Weights of a small transformer language model: local attention windows.
Each number is 128 + 24 x the weight over its row's rms, rounded and kept within 0 to 255. Layers, rows and columns count from 0. Numbers have three digits each. The size before them is the row's rms in percent of the matrix's.

# down: layer 11 MLP down (transposed), 960x320, rms 0.0362, rows 152-189, columns 80-159
# up: layer 11 MLP up, 960x320, rms 0.11, rows 153-190, columns 80-159
down152 092:080129152182129168122142132130140132123096123115104126125184138151113111137135121140142127171121123127173151119134164125161124133111115127120101107096129154150133145132107103148126141123129114125140114119138138072108105152123094105145149131
up153 104:150121141128164084131136111163149102085124153080120133096151117094111172146100148148136099080149180113194133163184156107114125151145143137096154150115122108146144111163137091165153131147118176162132119123113094134122106165155078128150128134
down153 097:142133106101099132155150158075155148128087131096129117119145104137137107142118108131140153138141108146117117147102097133105139162127130102139116120117104116152130173128152110157131144132113126130144101135137113119104121116121142133099135168
up154 099:074130135150088158123142115114134108121174134104123164134099165165118114135124193112142111114127175111167085119113141121170097178137127138137169148113087128128127125133141149106114120098130130143130137130145115121130113121153157114132131150
down154 097:148086114100128089143108106141102108116114119152114099102146124114118102124132093142154121140122133119108105103133150131172091123151161113151129162168142143157133153083167163105143135121129142146100119133169164113153126113128151157127138138
up155 103:152147141098129123155164128135101154143109132120159125137157163144142109109097132133145137119152136107114142151112145150157073147129073110128134082179123114112090138153107163170141141143117158160112112128116113145128127075126111121128151110
down155 104:134120067148118120153131154122127128101125131132115143129151164173144152145130127112086177145148125133146121135116142141110162103086120147134141098160126097157085172080128137117133111119155167126087098163150097126140077190124098106116088138
up156 094:096161102114143120107141140126137178146192118088098152101143142112118121136146111118157136137127134127151155122089185092095151100137146139112157128103117098114133099135129167099118149146111117165122123162134102131136141104142165118103119124
down156 099:122141142156125178132070163093127113156137116139123139137130169114153125139131094151135120150111137138112117157149148125114116172132107118119130116121135172176120119108113103172120132121133115101133077115160095085133133141152113166132132136
up157 097:110092093148121159131125145107130114089138176123139118169154096137124111068122151117134122102122121091139138120137159112150133172120124131165121156092111160107108138157135099122158185120141083115146129127122142138134139126113152158140120111
down157 096:161094176104134067170144120179130130127118115125133120092095112123145142171144108171142154146147112130143148088150105182129135144157127128111135112156141128115137103151138150149115096160163143162171126073107124113135115106139083106146140120
up158 106:113119108115134127097126149118177092098133127114153161113149134158156106157118092072162125153119130123110112119137144141131110117160139107117129138100164129104074145138128114154129137126120120137133118130127100146126109080136134123135170145
down158 101:140138131112121116094133123131148174184109124129077149144067129113121067137158142164130147121146144145180167144104143163098139143127183113100158118151111149107153131172162155141103140113085167128104093136119117108106093129152073094141124148
up159 095:081109132112143137086116099096137162125062150158136112098109131126122086142147134135136110088108146053090156149120107130130115120111121177122124107087112093128123143183148128136132159087097102103127144128154114099097142124103117155150134128
down159 089:092151078114161178082111139092143131156111153110108103137162161142129131137066085141108126121155130186148135079145133131083107098140141141130176115168147125125096101093086117127075129125128109162151141131109172188135163094117141133151110125
up160 106:097163114139131156074161108141179117121097118109139126138110127148101080123128126123140103102104147135150129145129112153139098132130099124128114107146134145101095140123144160122140128129114124144125140138156148172082147093133146104065162104
down160 106:085137167120157128108073152119141130148131120172102144142103126100123119131111106142128129166125129136148125117097154091115115131136163106126085101153127113111132171140152148115130116142103099145141130126096181136156118151154164095092114146
up161 090:133131127120157112106131149129077160140125104104158149100129097093124127090156142113122117120146126106159102164141136139119143103107148151136093132160131047128142109128140106175109100119143103091135140144081092138170156136120088121132097160
down161 080:109120123138085117165108161136169146142140173092122104118149132153107100112113147175151126134092161139131157059155107134119152142129130192102117098123109126109156110151086087096182125147151137154170127140167108150119127154148121143079152136
up162 105:120138146172105114121140166113090098117134151110083088102151115187135117108110144157138112155130152112094131120125143153177120190092133157176149127130152112088105090152175136116131135140124148130118137125087166128117158110139148152143135121
down162 100:135102114110166116141136173134099135099079154146128139133148085142128132130096107113125120127125089146145107122149135091116124093139134144165098108126129098140120107139162118101138112144120149132099137129111144128153135130141117116089130106
up163 102:140113129136160136127118130156119133176117103102096169119086141139133103126138118101168136083093164150132144107126131127116109067137151187092144113109131113144131144134137159150135138082162124121150102134134155123127112129147123132130143147
down163 099:135131158103130144125098105126172127142135137084116129139151079123152125105104121126106124155171109132144112082101145121138148137108110148144110102154114128101110105149141133154129084140103119129161127115154132143105137121119098137117143129
up164 089:178141141098159141140126137114168118179130137105136173163170070082103128130110090123119163097161121139145086141127168104163128118165081137135124126153136119120119112110180103076121164133142143173109074141142104098156130129126125103154100097
down164 090:099064131129089084161143146143116178132126145143130098121116134150125117117139104158126158098119154124102163104097152122142147140146193138115143156131091130166133108133105128208144171132143058095141148083090158099120160145146088144127175097
up165 098:145129122147115120143095147173163157116113188146108166141165115155114104162133124148134134108122086162105088124129096141106118175119100118127125068117129131120166133134120126175123092117122145135103157129130134089173121162133133111134117143
down165 096:124114106138153160105104107182133122121107115148147143134083131173079160114141154125112125138101119113144122134101116113105103094117094116110107130145130075126119179139106074086106167103096112132153121073104074144097131162144128144118095124
up166 093:104154128135097130152104098128105141145158119136107132131171132147123128114162135085139106154114146136192106145136136110150141139110161151140128129131154119143134125139143127187167114129112118093085121099127132140093139138118119119167109144
down166 117:173128066164088080150107111105083112185119141145086081131133086170168124133181125118117116186110155147103092136145170128129127149122170121152130148123163124126118136133127110152112150127116079165115147153120114112093123112134152106122147145
up167 101:113112097140162137123118151168140170109122134091156172164181146142134158143158160073094090122130128142104164150114143144127116112098082127126137156125108083133136145131138118096129112128149128119161117156146166138098155127157135138126154094
down167 092:125104108120120091124127107113081080112111124119079101154132126112148154119139115135117170194112123097102112099180156089149092139145137109113098107131118143122105137100123135132113162158136086144130137105136105097155093108070134124156113119
up168 113:092133111137122143137142122153136173110084138132093131159153140135133124136129146178118130090156145135136139143115083106158138158104110136120158120122159207123121121147130108121111109169083159108144156135108126122172114098102111140105141118
down168 116:127127172144171188142121110117127174128167156133101112119118183108115137119125131117135153133176111153124069117127133115146135098162124099125115160122179152115157103112104142120110132166114141104164139142111098079087106116083115159154127115
up169 096:142101119131141075156092105152124104135125148137101158099096103150098118128142142061198072130127129170108129136153088075117092140148098125125105114092102113111144117136171132129116161146111136068124146129157127161090144191115141148128113158
down169 098:108141125117129116112155170107159135091177139119157085140140127139125108163131090139109134076133145094122124126152108149105125106125137144155127085128177127096104125138124140111094131116173113151169119142131171135139139101168136130177123094
up170 109:111130175117157084108126091141089164129123107157062119124162135129141126138140144139146090125138135098116127160125128121115144208149110154109091142170139093111105150135185155104128161134105122140102153138143098110149106179141126148173117131
down170 109:126128111071149105155080150117124145137132158110151137098147135117182112101127130129123137151073115180146099143141131129156142123142117113136149102115129104088177107141118142134172104105133138100157143060093119113142104107101135120152131152
up171 099:156154120135201171134142112155112095132130138091134132159125125136167125101105109123147142149161110118146129127136144122138116131121113113146141137135108169106073134161112111172109168115147122126130115173111154091141149164143149111078116161
down171 098:149117168143163123152146117192137138103104126130143175120205091086118119125162132141131148082151118131106182141075105118113163116093129155132132149108137137146079104046140114108104130131113140139117105123115103116097184143112151118101107131
up172 106:173103119152152121117126096125138143089110166127091117080130156132108140130105114097200097118155165100107117104126149130100126148075140114100138133098110094141155152110136149140122133145107069109123120108089156126135120167128150144152105109
down172 106:098134146094137134147154164125095129139143110111131093143141168121131130119121134117110140092124077142170092144120073110143124122114117112101085111152126122171144049127153137144130126120122129080113172155152109109107134111174112135108132108
up173 081:157141106086064117125149159138175141148112121156110160187113145123147144141123098131182146152155106106147134163137146124116125080164178120127172121106082149155097085120174106137132089136160136117148091108164143098133159157106130115156119122
down173 079:114129137142105131171137149135116102145122135150118106116174176156125119098142210124122168116129132113115136102137106100174133109101100131124108113137117151112162127078141073156117135111143164138139122064142141128125135115158114114157079131
up174 096:121110101143150127124099177119098098156117121130094106082134102136153115161136117153149103131160143073155146113116135169123115108152118146194097154132128156102130137118146126085151144124138155161153145129152155164093104082151100100139144113
down174 094:130082108152145112112149105172145115133139125125174146114126152122122152083134149149121114088114102097127163124145155120111157134139117156083145111118139100129124117134092134115111114118161071133164148144118183120138160158139142123143148122
up175 107:164140115095148135167141132122130148140136085094112132137107148157108122099136147146167116133092131120151122106099168139084132127100121146111134148121126137156145102113132130118130153167122128171143107115131158076102119152141149133096157135
down175 096:103084135119145108171141097127097159103091186142128101103140153085114107162104168116131161129128142101133133110127109177135141151131128134148160105158119114134087140099115152141138132141153130105088187165109153138132082119112145105108137091
up176 104:134089136110113120143095107163136090159043151124107076125120133129145093128080113148131109117128136127130123168132114169142131161138194168123162117108096129121096115128100161145143126134160127148126190123095130125149125106124149130155107111
down176 104:123113138139153151136124136148179119152178157147141133158119177124122131112178113143124090179111128126154095112135147107125111123143098153092169127114127109095102072129156137158124108110135086136124153141108137133105142128175153116102130133
up177 099:147095132169163118106120083122127079104123112124110151115134064126134154119134159111150146113108136112126154163127088125138113126126095200119119109132142107151117152093159166134104143146127120145172120111132161112132132132124177109153140107
down177 100:110144110115088154148124117107149122114157154137113142103106124107116085116172141139104133137130147167127127124148151103169139130162132137116155093112091145153121146113145141102149080116143118113104133132126128129129120104112119113100144123
up178 098:126147136133164121105139085160099075170121105131155131110127085141164165154125093123156085090159169118149120110127115153124090153142128169102135102115110142131127136082089148125137119083143077144109107161132163132136074113122119127122174183
down178 103:132149141120114103142122100114117179125146123118149112089083111124147096114089130127118176156113081111116155177142099143138132131163106093123108129080130100082166149151157120099181140146123148131165125067159135117130121152070123123157157137
up179 095:124112183102132169103143168121112130119163138070089115158106165146138134102138135134167183171137124136108131116163134108109103145176154113093146101150111132152121112115125121123109150157087089174120116142122110090192081118150103103101136085
down179 091:131094156160084139146096100119129125134119136173131135099135121108139147125132127133154114114097143140177093126156128150114111122143095163158121182112107084081101152093139106078141090139116153110146163124170117120090107139144115177123101132
up180 105:134084128119160142137147169128115175186136128139100131140119135131125129135134157108161109136122088155139148122137130104109149141116135138144135130149141150170177113120118082103086112161122075135147136115121134138093168143174122132122124161
down180 100:152115105134125112098148118142103126079083148116121119098107143145110125130123142099112152113110164074155128129159075139157142118142124131106164126133085160078082114077095140130161117149135110157147144152131150137139121133161097136110126116
up181 100:146125152104144108111099156122156151111106154120104123066122112149099129159115111136140100135134125182108150100165157126152086150093151122157136113116124120105153122116158120131105104169141142124195090091148096136118135153105092138112171106
down181 102:121080126124104155125162114152119149127119156138112147167179144155115128146134085114117117126110124172172098150110129167127128144166088090128107134125136125133130076158113159159126146138137120111125056122174141107138116110155144117148099173
up182 099:134111094122143144078106106114146117109143073099148143100085129143152131098130179120093144131108178085109109142088110158095119156140161121152164108119138165133085126129093144104122130135105136141114146153136088114137176144180118143112154117
down182 094:118183162174153124184135169097108129136091159137112099093152116151132118137130116091151134092093135126120133109146153089122132125096133128079098158123137103127110128151134095119094102130087104106083150103145113144120169103114154110134116122
up183 098:133125111145165153142198157083164142096143152140123129134156118122106130124134142123149142122156138147105131139106097143156160131147101143128119139125127081147133151105121133123173070116091131131178078137094107115141151129169106115111119125
down183 096:100150097142108146089104138144145169112169079110124124109057140114085110163078125094120146169132168134137150131140088114107138105097105136120137170146137146126080148099128099117149123138159138133127159132110131163096109139153126134131131149
up184 096:121123144106123129106076158107119182140105114136153133173142109105147140144141087110114114140156162171122176160117150071144120158162141124125134114131116129149144112157134120152121149141103168146144126131095141102131141104153166144098119123
down184 092:146152147142115096106138166153175098132159120152136150116151147174095117096106120125130136147104136146160118117109164157106129107148131124109162094173106105142113137083109116150133117161133146125120110126150131166095124135124120086145120144
up185 095:134130125110157106156149111137108097148106108110160148084165152149155127113134142106103139199156114166114153087129143133148092138132121147140111137118124185147106133099122166117094095104181145121135135085142110119103084120103121133118133187
down185 097:074126131110120131097148137092107109131112126144193085110142136123206120138125133122109145077104106108077130166141121097135137127112116127129131111141100143152132122131104164127164099145156129117158133135127128107120136131112131172121155101
up186 101:119156137114133135134133110152142134110119068084142137116139172163167125131146147138140137111135129113115116114136166160095157088090158118113096151069156125130136143134110098105085141157165144159136171106138119121136122120140086119132155152
down186 098:124102153129113108133075133103121119115111134132101131179127133135119168136138142139122125132087134167150144109128164137129156099148125146126117125094151128165135070114150126144144124150145097107113123118127134078135135139078170165132162135
up187 095:113149126144103116128157121110123093088129139135157117169078123134070104133128170122097131155129081106087135114176128106145130120138137124113114111123082139121123119136158140100135144144131136132162132184124130109141120103119172087105110119
down187 094:151202075142095087137113136149151145127152135122120150106151120098148144115146145120126143124114123081132080117097156131129098108166173142105136108120172106118158128119153096131178117173126135111098141137149158117176110095099095116133152169
up188 098:072103136130172112139064127108144141129147125181076143146112132140146172116112132145131111145114112144127157158136160080139115191145153116117084123123139139109152129134121110149138108148115103131133170087145086207139145130128131111131103107
down188 094:130160147176129116103131142138122130132138112132149145136139108120127136141126085134102145157089115129103160095137129113122142108079162152141151133082151112129098133132103111160105137094135128107100104150146157126112148110151110164119121132
up189 103:087139124148100121153159188144123145098094136162153142143141124120147124137090119076125101113162118080136118124123119144114109111080130110115114133120112135142116133136137158127133134184097110119120134109089143180174084138143130111102121105
down189 106:100142132098085111143106100102142157085138160122107123120134114133122139142141159140116135134107110113160121093134117147138135083126096143113131170104105134155142147141162165131123140113144113078142131125109110133140117142144123108145131166
up190 099:110127134123120106155156126127109131157111136075072164100084150076163137092151114131159106158122111132124136159156096078123120141122129134139120154098089125127087134071108130168071063120135146116138156109110116108114114104066130126178124151